{"vocab_size": 18497, "qk_norm": true, "tie_word_embeddings": false, "extras": ["capped logits"], "init_std_qkv": 0.0192, "weight_decay": 0.72, "schedule": "wsd", "doc_mask": true}
Each number is 50 + 12 x the weight over its row's rms, rounded and kept within 0 to 99. Layers, rows and columns count from 0. The size before them is the row's rms in percent of the matrix's.

# layer 6 MLP gate, 2240x832, rms 0.0232, rows 975-1005, columns 416-519
098:57 45 63 57 69 62 72 33 40 57 37 46 53 62 21 55 44 59 51 45 66 59 47 34 50 52 53 63 80 50 68 51 68 57 63 44 58 41 26 38 59 59 70 54 77 63 48 39 37 60 49 52 68 47 78 42 49 57 63 34 35 42 60 40 82 32 55 52 60 66 54 53 44 60 27 50 32 62 68 47 37 53 64 36 35 42 56 74 53 55 64 47 41 58 38 47 46 42 59 56 65 60 41 47
099:49 50 52 45 29 57 49 54 30 58 45 29 50 42 55 30 53 53 24 16 56 62 40 53 50 50 65 54 65 53 48 35 33 52 49 43 81 58 42 47 58 57 56 47 41 40 44 51 54 65 33 50 39 42 60 28 31 39 44 49 50 34 52 61 41 46 48 46 44 49 42 33 36 68 69 65 51 48 32 36 57 35 50 47 52 31 69 44 60 49 39 47 61 49 44 82 53 38 32 33 54 57 50 45
095:57 24 46 49 39 80 55 65 68 58 55 19 52 58 55 47 53 68 55 47 34 39 87 50 42 30 43 54 52 73 45 64 32 54 57 67 57 25 51 36 56 50 68 36 60 61 38 56 63 42 55 63 53 38 62 47 51 33 55 65 54 38 66 46 40 42 38 77 53 43 57 18 28 44 49 43 34 47 54 57 64 58 44 26 48 59 39 47 31 53 47 46 68 34 55 80 48 50 57 35 67 24 41 76
099:51 44 39 44 43 58 68 59 55 47 58 46 44 48 54 56 47 57 53 50 30 59 57 69 60 65 42 45 53 42 33 50 60 55 34 36 47 45 49 42 57 47 50 42 45 77 49 24 51 71 56 54 43 69 66 49 39 48 60 45 53 53 51 59 40 56 53 49 53 46 69 73 45 55 42 42 47 57 55 58 57 54 69 32 51 34 59 49 69 69 67 28 47 47 42 34 26 43 66 62 41 64 75 43
103:39 56 61 38 29 41 56 56 51 56 41 68 47 36 55 35 65 53 58 46 60 74 67 45 51 46 48 48 49 35 20 46 52 41 42 68 54 55 38 46 51 43 56 52 53 58 71 35 71 62 38 50 52 52 65 62 29 67 58 26 72 71 61 48 37 47 38 46 44 36 61 55 47 37 48 32 33 61 44 51 58 38 46 51 61 56 48 37 57 47 33 59 43 53 53 60 68 54 35 33 61 49 46 51
100:32 36 74 56 60 67 34 43 57 40 38 39 62 46 65 43 37 47 67 62 69 47 36 49 71 35 55 29 46 58 53 58 74 50 72 58 45 35 45 30 48 36 65 56 57 55 59 52 67 58 54 43 52 60 51 51 66 37 53 49 42 44 60 59 55 35 38 42 35 60 55 47 52 44 42 65 51 49 52 32 70 57 51 28 41 56 68 67 50 35 27 77 37 36 65 25 57 31 63 53 59 50 63 34
101:65 44 44 39 44 24 52 41 49 61 25 36 42 53 85 57 48 60 62 61 79 50 45 28 49 61 60 57 40 51 40 52 43 45 51 46 36 38 56 57 57 63 51 49 53 58 60 62 67 51 58 42 43 46 59 46 50 51 41 41 41 51 64 56 50 36 40 49 35 57 38 44 35 58 52 36 72 43 48 46 82 53 59 46 36 25 68 45 45 43 56 63 46 56 57 43 57 37 67 50 51 61 34 38
099:68 34 45 36 35 55 47 40 58 35 34 32 64 45 68 55 36 65 53 37 36 56 63 38 45 38 51 58 58 50 16 53 52 78 45 58 48 37 34 56 30 64 37 35 50 52 53 50 49 48 61 55 48 75 64 13 37 74 36 45 60 43 42 60 69 50 37 62 61 31 68 58 57 52 67 39 54 46 56 58 48 48 39 63 42 51 42 56 37 49 33 34 81 40 57 61 37 59 45 55 68 40 72 65
098:38 40 42 51 70 58 38 51 61 51 48 38 57 38 58 39 29 47 45 54 46 34 61 44 54 60 29 40 57 37 49 43 67 50 31 70 50 44 38 32 48 39 32 17 54 43 58 43 46 77 40 33 40 64 50 37 57 43 54 44 54 42 44 34 59 41 48 41 61 38 13 47 64 40 40 48 51 49 45 54 42 43 69 47 26 56 56 77 27 51 63 57 39 51 50 58 46 60 72 44 50 45 36 59
099:60 57 44 50 35 45 30 44 42 55 57 53 78 37 53 53 38 41 41 42 27 55 46 60 57 52 57 56 69 30 14 75 40 35 16 42 55 74 38 82 52 50 71 55 33 53 38 48 41 39 32 36 32 39 50 46 52 50 35 32 60 54 62 56 58 46 46 59 42 68 62 60 47 51 36 44 52 65 60 39 59 57 44 80 61 56 51 69 63 52 54 44 38 47 54 43 46 44 32 58 65 39 36 42
095:59 45 46 41 57 68 40 34 49 50 32 48 57 65 66 60 46 52 60 14 63 51 38 55 56 63 49 44 50 52 63 48 43 53 46 43 70 46 45 47 70 44 64 53 39 44 64 47 53 38 74 54 50 60 55 56 42 34 50 37 63 58 72 44 46 59 56 46 45 63 42 47 39 70 51 52 69 39 59 33 53 51 35 66 42 28 85 43 33 49 65 37 57 60 65 69 50 47 51 63 61 27 28 61
101:49 51 28 40 41 38 48 69 69 50 53 26 52 62 68 41 29 60 27 43 32 60 51 34 50 50 42 62 59 35 44 53 46 40 45 65 52 37 35 61 33 57 60 28 25 36 51 70 50 49 42 35 45 37 83 38 44 41 42 43 44 55 45 24 44 52 35 52 47 67 48 77 22 40 43 42 37 60 74 43 38 31 53 60 18 56 64 46 70 50 46 41 59 19 54 70 26 60 45 50 60 21 46 52
104:45 55 36 71 38 37 55 48 57 33 28 32 45 58 70 57 42 26 44 45 42 54 61 34 62 54 38 57 44 42 24 49 63 48 35 54 54 22 54 48 47 44 40 39 64 52 50 75 43 39 44 42 26 63 47 42 49 57 41 52 42 37 58 49 60 56 51 42 60 51 52 29 38 61 37 32 51 36 62 61 72 50 49 44 58 61 51 45 33 51 34 61 56 48 44 63 54 46 44 57 48 59 41 30
094:43 55 57 59 67 45 56 52 57 64 40 45 56 65 74 62 38 50 55 46 56 32 59 31 72 55 71 46 69 54 48 29 73 58 60 49 42 42 75 32 33 47 32 31 62 29 51 41 57 52 41 43 60 63 62 19 65 34 49 37 55 53 57 47 49 12 46 36 28 62 60 63 61 48 71 63 38 60 57 53 47 40 33 55 57 41 57 38 53 34 70 45 63 53 32 17 60 59 50 42 45 40 37 42
099:43 54 49 53 26 47 52 38 55 66 68 54 51 62 51 38 70 36 47 50 35 47 49 39 61 56 57 48 28 43 33 43 52 65 34 23 46 42 31 45 57 42 57 55 66 45 36 37 82 54 50 63 59 54 60 60 53 60 55 48 64 66 48 25 50 54 30 53 28 52 51 72 43 45 52 39 66 54 39 42 46 41 31 62 67 62 48 56 33 46 56 38 50 45 55 55 62 57 54 55 49 55 60 50
098:50 74 49 39 46 36 45 55 67 35 39 27 54 41 57 51 68 70 36 41 34 57 38 43 37 48 50 61 56 49 51 38 58 60 35 31 46 32 36 49 35 73 36 35 45 56 46 45 54 24 33 39 39 62 60 40 58 52 50 33 35 71 66 55 79 54 53 57 42 60 54 70 37 49 41 61 68 20 60 69 66 33 35 41 44 58 42 39 55 52 47 49 52 51 56 56 33 49 53 55 57 61 31 58
103:28 44 58 50 42 61 79 55 26 60 32 58 60 73 36 40 30 66 65 40 43 53 23 49 57 54 53 20 58 56 69 52 61 51 49 52 46 66 60 34 37 36 61 55 44 60 49 57 43 58 47 38 49 34 54 44 54 55 54 38 43 41 42 33 69 50 59 55 55 43 70 48 43 64 42 42 37 33 38 67 35 38 40 29 54 47 58 74 49 42 43 61 45 57 36 45 41 43 55 48 67 61 49 59
100:61 71 46 67 51 40 31 59 57 47 42 50 59 47 46 39 48 41 63 72 58 38 48 43 54 51 62 31 51 51 50 66 59 35 49 43 45 47 46 44 62 54 43 32 38 20 46 37 40 51 54 24 56 61 42 68 32 41 39 30 59 67 56 40 52 41 52 22 58 45 57 40 40 57 35 52 58 46 43 44 36 51 57 52 56 25 54 59 48 19 48 52 34 57 59 68 75 36 70 57 65 34 22 53
096:49 40 59 56 51 65 56 64 63 69 31 49 35 78 60 31 63 48 35 46 60 48 46 43 39 72 41 54 56 63 58 65 63 44 43 65 46 59 75 45 37 35 53 52 35 21 55 73 44 30 59 36 61 60 40 60 41 55 48 60 42 38 56 49 52 77 47 29 37 51 45 68 31 55 70 53 52 60 55 43 42 66 67 29 46 52 34 38 75 51 51 57 61 50 52 32 42 51 39 38 38 17 49 69
095:64 36 54 60 47 68 39 49 46 12 45 57 47 49 43 36 65 32 40 48 41 64 52 81 47 68 55 41 53 31 27 47 49 73 58 46 51 64 30 46 68 44 60 41 48 43 40 65 52 55 61 49 51 57 39 39 51 47 38 53 45 56 49 60 51 42 45 62 52 46 65 59 61 28 66 62 67 64 48 34 35 48 58 52 51 49 57 60 27 33 47 52 40 42 62 44 60 37 56 60 47 45 48 53
102:46 64 54 51 56 32 55 52 60 59 28 37 36 66 36 30 32 45 62 27 57 48 46 65 53 66 34 51 41 40 37 69 71 60 55 44 53 54 44 54 50 42 61 44 33 67 83 67 49 46 46 52 55 33 57 37 68 58 51 39 51 66 59 48 56 32 51 76 43 70 53 56 51 07 57 55 45 57 59 36 46 72 64 58 55 41 40 59 32 49 35 45 41 64 73 45 60 49 61 60 42 54 55 56
100:24 31 50 48 22 46 64 65 48 33 43 25 53 49 58 61 59 42 32 55 43 57 66 62 49 41 43 37 54 60 56 56 52 56 38 43 66 52 30 51 56 59 42 65 45 47 44 54 44 79 60 36 58 22 54 46 51 38 36 36 55 41 53 46 54 41 48 24 51 52 54 67 50 55 62 55 47 60 68 23 50 28 47 47 51 32 37 58 22 40 34 68 50 49 64 70 46 65 54 54 71 33 34 43
102:32 76 32 30 44 66 53 52 39 23 47 40 65 48 31 61 38 47 51 60 46 51 52 69 37 72 40 52 49 46 58 48 49 38 40 50 56 72 49 46 60 41 47 55 53 51 48 42 60 67 51 52 31 13 62 67 47 50 58 54 52 51 59 30 81 55 35 54 35 44 40 45 58 44 35 42 44 47 32 55 51 49 59 30 33 49 44 55 58 48 55 44 33 24 52 59 68 76 54 50 39 54 33 60
102:53 54 33 51 60 45 36 52 65 39 27 34 63 65 57 43 47 45 52 65 41 52 67 59 71 47 55 60 67 74 36 34 64 61 42 49 45 58 42 26 66 54 51 71 53 45 53 53 70 25 56 43 60 37 42 59 54 12 48 60 64 45 51 40 40 68 48 55 44 70 69 68 44 21 56 52 53 44 42 56 45 52 57 66 54 53 40 47 53 38 38 51 61 45 51 54 63 55 55 45 64 76 36 49
093:50 57 66 56 53 26 48 58 61 39 34 34 51 50 56 46 55 47 43 52 33 44 46 67 41 68 40 39 59 79 42 48 42 59 44 64 49 45 68 64 64 52 58 38 56 59 64 55 49 76 52 44 64 47 50 35 42 55 51 46 52 64 52 44 30 35 54 44 57 61 70 63 47 36 66 66 45 51 65 28 64 57 51 47 48 69 58 59 47 57 24 63 40 54 55 62 31 49 35 74 61 40 43 65
096:63 50 39 48 56 46 41 63 51 47 58 40 50 47 68 23 72 83 50 39 44 56 58 62 41 45 38 48 65 66 21 51 35 50 64 60 64 49 55 54 65 49 29 28 48 52 42 33 50 62 51 24 49 52 65 44 29 38 52 32 45 65 46 45 63 26 27 51 44 40 46 47 56 50 24 41 34 50 38 37 56 42 52 36 42 38 40 66 50 47 32 40 56 38 40 70 71 60 48 50 49 47 55 26
103:50 44 68 55 56 39 30 66 64 50 31 44 57 55 40 46 55 55 38 78 55 46 40 48 41 37 81 48 32 58 45 38 60 72 61 52 67 49 45 49 36 59 67 45 28 37 34 49 67 52 45 45 43 58 60 36 56 41 43 51 56 40 58 42 66 48 44 45 14 36 40 39 38 43 78 64 63 52 56 29 50 50 62 40 37 63 36 67 47 27 44 51 57 44 42 41 22 53 49 46 51 55 22 52
099:44 51 49 41 56 59 53 43 47 59 61 35 72 59 46 57 56 23 35 48 34 40 62 47 46 43 59 64 52 61 51 46 66 71 48 66 46 57 54 44 44 35 61 52 31 48 47 56 61 55 22 49 53 43 34 61 40 24 56 45 42 54 71 38 52 67 69 57 44 62 53 32 34 45 59 42 24 58 68 57 45 40 53 48 58 50 48 53 33 31 37 60 66 57 62 36 62 20 53 56 43 71 44 54
099:32 48 64 57 56 55 66 34 39 50 29 62 41 70 52 54 53 37 43 56 72 57 50 44 38 65 56 45 54 42 50 58 39 38 48 34 60 36 49 42 59 55 48 38 53 53 34 43 56 48 50 65 45 37 34 45 53 56 44 51 41 56 48 49 59 56 37 63 65 39 47 60 64 50 64 53 58 49 44 58 30 39 52 44 60 32 54 67 41 60 63 61 53 52 46 35 45 37 51 49 52 67 63 47
096:57 51 43 75 35 46 54 50 47 19 34 56 64 46 52 35 56 32 52 53 50 52 29 61 52 29 43 59 64 54 43 52 50 73 49 47 58 33 36 53 46 36 55 34 57 45 45 60 54 33 31 52 50 49 41 56 61 33 25 54 45 61 44 48 59 39 55 51 50 54 60 45 27 53 61 46 46 50 64 68 57 56 64 56 30 67 71 65 40 37 52 54 80 55 45 38 63 60 60 37 54 52 36 27
103:46 46 41 52 37 50 72 39 71 60 52 46 38 56 53 50 61 59 50 58 33 53 42 57 48 39 52 49 47 39 44 62 46 57 47 38 39 65 25 37 45 54 38 63 23 45 55 68 50 40 64 34 61 48 42 45 53 52 60 30 44 38 63 46 50 53 42 35 42 69 56 68 64 38 55 61 19 41 70 45 49 54 42 44 55 35 30 38 48 41 63 61 26 68 35 70 51 39 45 79 56 45 35 39